Weights of a small transformer language model.
Architecture: RMSNorm before each block, rotary positions, no biases in attention or MLP, embeddings untied during training, normalized queries and keys, local attention windows, shifted keys, gated attention, value residuals, hashed n-gram embeddings, a smear gate, an embedding shortcut, learned residual scales, capped logits.
Training: a variant of Adam for these matrices, 465M tokens, 7712 steps.
Each number is 500 + 50 x the weight over its row's rms, rounded and kept within 0 to 999. Layers, rows and columns count from 0. Numbers have three digits each. The size before them is the row's rms in percent of the matrix's.

# layer 9 MLP down (transposed), 1280x320, rms 0.0766, rows 277-317, columns 80-159
107:488459374519477477495513550455605622482474466431365577501501512499459490398455502448455505515545495516467512499544456453479472482435540490467456484407490520563521521530506427509465564547461511579568491423529583534491444507512517556532498518
101:465483463546553520509398519624508549548486476531451438405501458533422441504499506487574430576489493560486533478532646435473488363547464383497578514597543516483447472522559461467429416522461521418525468476561451362525507478508510484475466466
105:510462473477447467503497485463548458473503377617538516458468460529577512595552482472478482548513420402497479460494421522564527495526519543456382517415478508434489514484520486507481497518493464544380545513510487550505543479488566521540434514
104:473597484531398468548540470566474466496482539419433454435520474432563441528596510513476498525536458497462583580593530513455490531475462454489401467562421448557452545458518542486399532460465512491565539479518548444605490531487504455538505508
098:484542428466447519550430512538529505473519593411435548502527449415546447431483452433538528468427486607493480511494520506412515546494582419499502449498559406497541454568509495492473543488460534497521533450568488521553554480492412423511527402
093:455475520579500453490548508473461522500536396440567474571581459490543552526532511466547424453425484470526448396476552476532502537514505477543516551585453665530547498444551482563479564484566391500469505527608552402555535497501522531503439539
101:571454548538479513533492538573414501490517535529612505489473519427494461577556409545459440584506510422544394533523484497500532553517521511610598537503531473490519481525610516575477435485447529424546523444507511574512456534443420521488524585
098:619595460400525437522512433484486507478549598547436461478505537512539484559535479458445530596464505506520491458409457475513509613518455423550486569460536491372505485481524450574536473534479440492470513498466547451481534495447567451506589475
095:489511405504551550460570499497583526487531470474567443405589501533560626520525513407512480446514426494486514443521484534519519523454495458458668428517518490533472504497413376448525518520452471448520572550530416517545480485587564500482544467
101:532532518455527591522470540436616483455481465555519558547458505520508385462459431471460553492430484587417504597490548530423500509628491490501471557444480535565613504515490555502455508519467497532574449419465430513566513497526389598530433544
099:444514492513564532587451516540507456512413553463423512516452422558493485473580441526604432459462613450526528425457495473521511592418460532509515444510495445542488490435564517536475539427497483573558452449428538477471531471451525520570529414
093:585515550560473522523447517557492395484427506466457479444414429557456439504481544639538519471465491479576598572510427449547495423468480536555508545514527528396538464485423428523421505457458472469559545545531591479495467483587454436540454428
102:555500585525501503409443515463528483456398450553501561477447432521484463529409565605477464464509467510523537521564493484452494486603524435477389489489554509528459521521475469553474554478551530526514425481465513552464512524623574504508428509
094:474496554501510525478490445512465617529492473531506491515505556543463493513457543528499431390504500607542426459417565480548545531530455592510516589525419573520515454501458447602586503531477549496529487553461529484373557566513462505686451552
107:493391479536550412387515504595551502528466524548576510549427508529495479477406592523518417553519481553612606522572509390516536441428420495489439526532518563515449448518449506468523421537479423454423494465574580475465534494552519548552496503
097:550430460470496482520463585491414519545591485515474431549475459452496531533441550512625521567499419453457539517553544487508470470417482529531436474481535545484453482509497488491534477492514483452676463464448494453538463504481595553486523535
094:557450451478520425547429496508522519474469516486527473442646411549512486531400510667503475510423494455523488594555556471434446484589501521473610544515510571558460478579508543482478589511502510436548524568458569505496477517530487503501458484
104:437633492471488455524549425492525540452516531489540509487444447556608545462481430473529522502406503508603566517534428455408595425516538499435385504502547495478388550455464501504505428427463448435482437569530532466588460451455471558467514509
043:474497543667464485526488492522475519584432429646343559495549520476561487475522569500457483549376438436436550463510579556446545495528511508514399453474484573527556513480519475420474514535570498398500463524495490467532414553457492465509479548
102:540506581389474536410440485496491517565573583486536433484631439462305507397414497451486470437520461543479487489545549467435423516662525442543533527528412455493430451432506579481490524434567475408563490459467457476424408484505531436486530504
095:524322504432611516563532474482467511520498432540420609578450443445527526531484499482503508460525606519549451434502453539452527554590593514463600523501511546550582488548473458457513440489507402517579480425514449551419497519502570533524539474
099:531468452514425386481491462519494529559573483431440451526466549497469447541470535506481510512565566525467476495518573509523468472494514511539468465548601442496542491388530534458403535457475479593621545518442472565568509561460463535482446469
102:551501459512544480482441502426476531468479506446511593516526416512431426534475485522413373483481482532464445432499539574499453515579487552489528534534455491422564510496447505593435558426498592568407438465494500542529385484555571464525435470
104:513468425431553622491462513517365502493552541534380528535506555558584489530523478497505512500537567511476543578541486489513492491494585508497489469510486525459506491515448583527576483483467423525435448485545573452488542462414524470467533589
101:430533460559511600455532539506494536539556489464528529540523451475495439478493477424469528499532487534556409458416515369542532615522547494496732529560520420564457429527490525484478480477553602459511584421496445531469407507565456474527558497
101:425595412462503431539424546647505552564521435502542475478564496557572435564590507571481442450526560458492465503527524418559503573465530501522514456446422595486498514517426552459549503526481509491512468525531522570369536475517485584528453494
095:538545491583510513548478467469491453455482539505476428408478488512573545532390493572486448509458501509433458446461410588547551557493486472559492698473478540493501515513534544418582471494469519524577430597423561526536406521575501437486546582
102:586458470578478449516458433438536506499500534474595511474541473454602516478432417470478472486463484478424447482481500542467551472501384525459545449571471596522560551472451485507387478442572475511440516513486506550464488570515577547496508469
100:467552429436469400496457567484465527485547513511537600503625550530368515453615594458516454407552424575595484443586556402433533628448475534544513507459432384527560430471524505603487387476509443487492462464451537526442440536488508538520512495
104:435497466503501430443525593455484447482584516414529460495547544563578495496524562471472437476472562484489492460571514494539544484473547423419439521540548500535493433489555480451552666561529480477554537541487559546612551517512535449541524546
095:512449528391487566538487543385432490525430449523530388536483532460569440446520511470565478580411506531546530495553506534552598551523526514486592505525529427498496462491515515524618558495541517529551525380577511491598514499531469557551571532
095:474480500555480423521443543473572547469450546491407477465539544540562471432547503471382475523505489506613517594527503458504523472522519455468464531518544570549394512527556556547497489558462603502557517567512456614571469460423517547463484514
112:568536570526467530480530548530492428539498386550541534547491455512523528499489492452510474537486499412569529546490551531496514347523561474471491502482570448549491590518442519511562524467495474446565520501541479525501537490534546451410457462
097:485521457564461530437436541428491479578424535472467522574552497564525559541373506588517528446469447529504499421572538483552539420574488537463592476587543478490500494498557493490454543501467412494540560508551585502468468599571547519493446436
108:560510527615483501577548398521487435594486453464409482487461556528598550629523564447483540484471522425503583545505502458376427510515432484565358543489503431492445451537492513473456505504485456496523493492578536560493557549560479512575473484
112:401511502466511580527551443445440429465370500395542554477474455477465504525497429529449574489557480505460512492470508449472494471599592480481432570474360513518436415422362422526456517506601471553502535556389430524559606465446426413424575392
098:555495507502498471581438567512560522422584528534552499579553502571405437507372559521511496432487502488452505549461575503553430489589515498519629493504525467466543445470514509423521456504482433433592487511534534531517474510495527495589434450
111:479494523530420485477565465524588489540470458494540498528543534499428485469457459508541438406558482570541426395518517468474548474520485563497478512503440474444538439528523562601484490472561425563499479597497467526449445563428458549517471481
084:556438464488518508420455494461474373522440493546551582512578510567457516610499463447413467474558502441653497562522428570493434403495530437499503481469446439429471510563490532445510482546504498593504508491489491515453504465500573459482509553
108:482531526553442526519460529466595525485476485601567459521573544482456556538531523548510532506514539577426584458574534512508535508595445483550517492557450413427431371533487620482528520448470498506526534545461491522490540570541478485534506508
105:564548514456529547475439461582459527406586490551552528525422479481515466559483570513445504496541495467520492524518450567468435564548445486518485440566461442474594399550502556404523522553624512523410456407480478467536505415577526447560550465
# layer 9 MLP up, 1280x320, rms 0.0814, rows 278-317, columns 80-159
107:467486504426499524509513437478535511473451512568504524449543400495480496492505458496495434516452489496449484535535476474476551443552588547456478545502545576528464567512453453433500516490589592522550556509558442473525492490525486494505521490
098:465463479555481440549487427449619408468487545459557576581496504467482458299513512492496522560468461524500443602513450410459455540530549535450458478490563431482515444560548527524514420540480491513463491603521451551612431538543476492480522484
104:555506605465456535520439443520455404498444507435507490560521458451472421481527546548555651499492394515477513502423491556628430514489498509465484389494475542490461537520401450506501579485495405573489587602530494610465533543558462412522594555
098:505502552533467425525378532495429535459539529468483486551499515504601458470485539494543493503474444547513500445594594477514531496371513432440442521499464559500518472511491531492562534383504539514424516493420490462467516456510479530472493514
093:456508506566330455521499592468549473508545394559486512515536510505619455540508601482464433391570491413554490472498537552599570509491479480560440445516439552463507531551531605511512545460525433535512433526498572471520510513520552477526495462
100:536542481531588500448532538469441514438431450432495497548509496578583485552609484539465456566539450498445503561567572613494593481546483422493442406606524550537518557453532482494524487527540506490468488526514510515590468450596564400496535620
097:586508496523465457468430473506489573457502398475577514506473480416511444522504544553533461413503531450528436463480578493592445531442496542457474536506574440594329558522543464472506525457490562508537533521471441481525500523487510495419502558
092:584563544530525500539463459497506385482484522548553541568507490452544480500552547581577544492527448525473509538514513458552429501397520506526530378480442490524520481571505551531498526555508578464445613467522499572434460547464464461526536593
101:468509533534462507488409515506543508482451457478470578575475494394498478511552454494630543506546550468459531425530434584524489523466542573393475538535447512517416518592450413382500547563539435525403418497575505446455570472537486472549525404
098:544454447577491541537539510468538480539545492478503470424569381509461516432473552527433518537494500510500497519615549441505506533548539443492441458526457466517432503477477492485369408630444498498492397515459529505517452492495472504544505525
092:524509530520517532467495516487590418533598471632564475508423514547515532472521559539550465374506511498496497435546484475556516502459590519502473445495469312504480472497448531339467526423467499462499505523481540448548535520547571437526508587
100:482524482471395437484514534488461499575541467485495483565613477479471458457553442605466523522459508504493507449383557513472507571492552557516414464437477520501526572559404452576558402488443486607472535658523413477525523481472478531541443476
093:635476528481434520520586500410477563445451476527558469399455488563543508485536535480496557493426468430500513574581555545482511525511552566468498465572411496488480486448461429585520472568492521571408579504495535525513460530568451502464437542
104:475510434455529531573469440528475454480515537540590594537505542433506543382508607465462544473568453498535542482586516479487582536586557560507443392448479535547509507481506417515517405636436535505484569496444503420455464491472485417469560535
096:494557569505608551526517582532447469485416573508611508503574501611629482543552464556517543466442472524470447537536481506492495493490503539423463536489406547532466563485432431512527532501483587555542556484423499437497542548624465543435519556
091:554508605503447509523462552519457489496458495533507504500549517632371498655504542452455545525544454514493506469567432420587556540523498497430469485497467482422460472484505550504527446483459485489392481483520451567526539536503457494491479463
102:477535459418496547478527526501497449501474393494484471495557521586540486439461505557528632418439577493473471513563519438564460454555554548398438512401441469486512524557470480358486549482459523560511500452491475513435488539493533468545458515
049:515564476485436499507537537417557508451514423531514424516545473474527533488473558566491518459542488390477543516506464564553521575520534488485409453457477469524450590559496499460536480543503499571439509585430491535549469551617412426430573564
100:573553505426565457501482419511549492480558498462612391509547355528467528431508602535491559466527434442515451538503463554455487518560516530541492424394529361567435507533464441529512496539525549478581517533471514516533449474509508513533566491
095:510543483455424531397576522522521527527451418449577510564409445535468515450485544523515471464596430419545512610482555437545474488483551457366521458475393484474478537448517537531513512542589498519429483482563516549515437497452516416505543425
097:488492540482444502525481485465456532463458547443571558497494487396529466503582470512491527473625492505456502499482573432572517497445478439465475553481439519536469500514591559473489505488492538478415506548486524549485478577584453438529522458
102:578529426565470518510479537469441421444495478568452466580511548437612527565473422483539493476452545501480618522451445510521439504443487461529431520400497421536525461621466618503496515528459566464494448478456475511548517485490499493467506478
105:522459584470486470474518503423476549468534410492486498521503485561602541477520475502481475491399566546452505490543436493466530471526542625501449407455482515489470611436544532484519538438569523529543549497506476549534485390572490484563482568
101:513507512584457524458571482455494474539472518511565464624473513453546563545480580448471586409543534475494465460457479494569493580561520466498517471520460482543476489457492449572565489464454500483456486530415591552518490550525520467474481461
104:422476456566442520535444531550556476529475546539624513503422470462502574465514469478594501493554468533516564554490513565550449566472465571459493448468593459551380512497472564442537466543544427486499554556556482491575523526536464384519514519
094:477451550469460551483482468441525510536557431457528498570531528507445448478427543537618472510435446482551559540560666432434456460468571525530474441571519473505552494472539496420419496590559496454460511503565492516548441500520543494469562460
105:522421500513482486474522521521476489479506512516505429560398507477452586394553540515564536505548473542486566533502562557556461480488491571517475532525476429494566546500462469467490561602572453532480507524552495542612525456514447459483611420
098:473582545491471407465468536566453500472443441423410376467390480507453557494559590521492516495540517564475480469434522556430498572487571510548493484471495524458487546543357573522464478513582479499535482475415575547505471426510511477540522517
105:533519559505619497467520531437524394540624477504492571486495508507518428444437496487454517481501434476510525502521621532510479595519525546493467417457548508462514538518561412527473525455550479532432515462507408613559393502496509524449544505
094:530522563554428427629437493456470511503493572569500501532530477446624449616408514493506487389475537528521430586478494446447557457488525526481514573453410535535472467574519479525537489429463485546541469487460569544570515559527517482483540479
094:510493427496522522522517570498538481461514529511546500515474430496474528540481496529526488545525493503495480548530480582586482537522497376546464513409490446482492458549439497507530569471416582500410468512557560455534480553554520456481510512
117:482547466455424499438548541459527510526559484527534524501495377498544475499433511553428567484426526463520515509518516491452446484521625486546485520425493500500468627537521476550486607530447557449542503509423478415427537511526455489556569499
094:572431501408514372371559455573584499513431568496535500530397478498491520478535490481508585408491605400515539497559472612476474519481564406520461522574489485556485478525494646511509503532560538409497484513486446555477536595554462427404493394
108:421451554465439457491335605390517459559431603500524416454435364493429512523554440509507527516386564473543504446535508504561605541508490460443430512402421513467489460448476471410513532518441515499469495456545512533525558578575538457529486497
118:528485512483460432469347546424422522448513539457480493494451422476535439532491538542495506412490515349487605518521369468489532470606500430479464490442466539476392513459464506477573465528468515545497502582402510533459526530506495413466612537
094:592576529529546482537461539546553444386515597567510511547502447540468454445487529472535516507481468567389519586578525485474472590479467504447476408565508456565420473494516518468416409538512494545493493465435393501486540474484544442425516499
110:610437480494507462495481514445554551535434509544562425456487387457475478500437501549440566493545512408400558500477604520474539515504537413511443483408577478611445563444442546546443455490493468440461489478490482487489451563427511512506464460
088:464456532466561540505496463425566449437484438444514519384521521430553430434512560566616530476451477400543522479547591510490542437525472557496479502549540430467494621510486446413587585526488492563524506591515563564503504522510499512475562564
111:541460521574480543504386482360506484393513524467569470563406374517478544460501541626445513540474472510575534434569538572546569564567537564525488456573483423536492446426417546506522442461499530530438551482482475431563430560521510468541483508
103:613497519573466465479517448548539567576551463557478523519501510622501425537479564483498483460475515493530533524486503547457455509489501529515470478459482505544478536467527531453564521533454496480507537504548574523531558536489514528407496480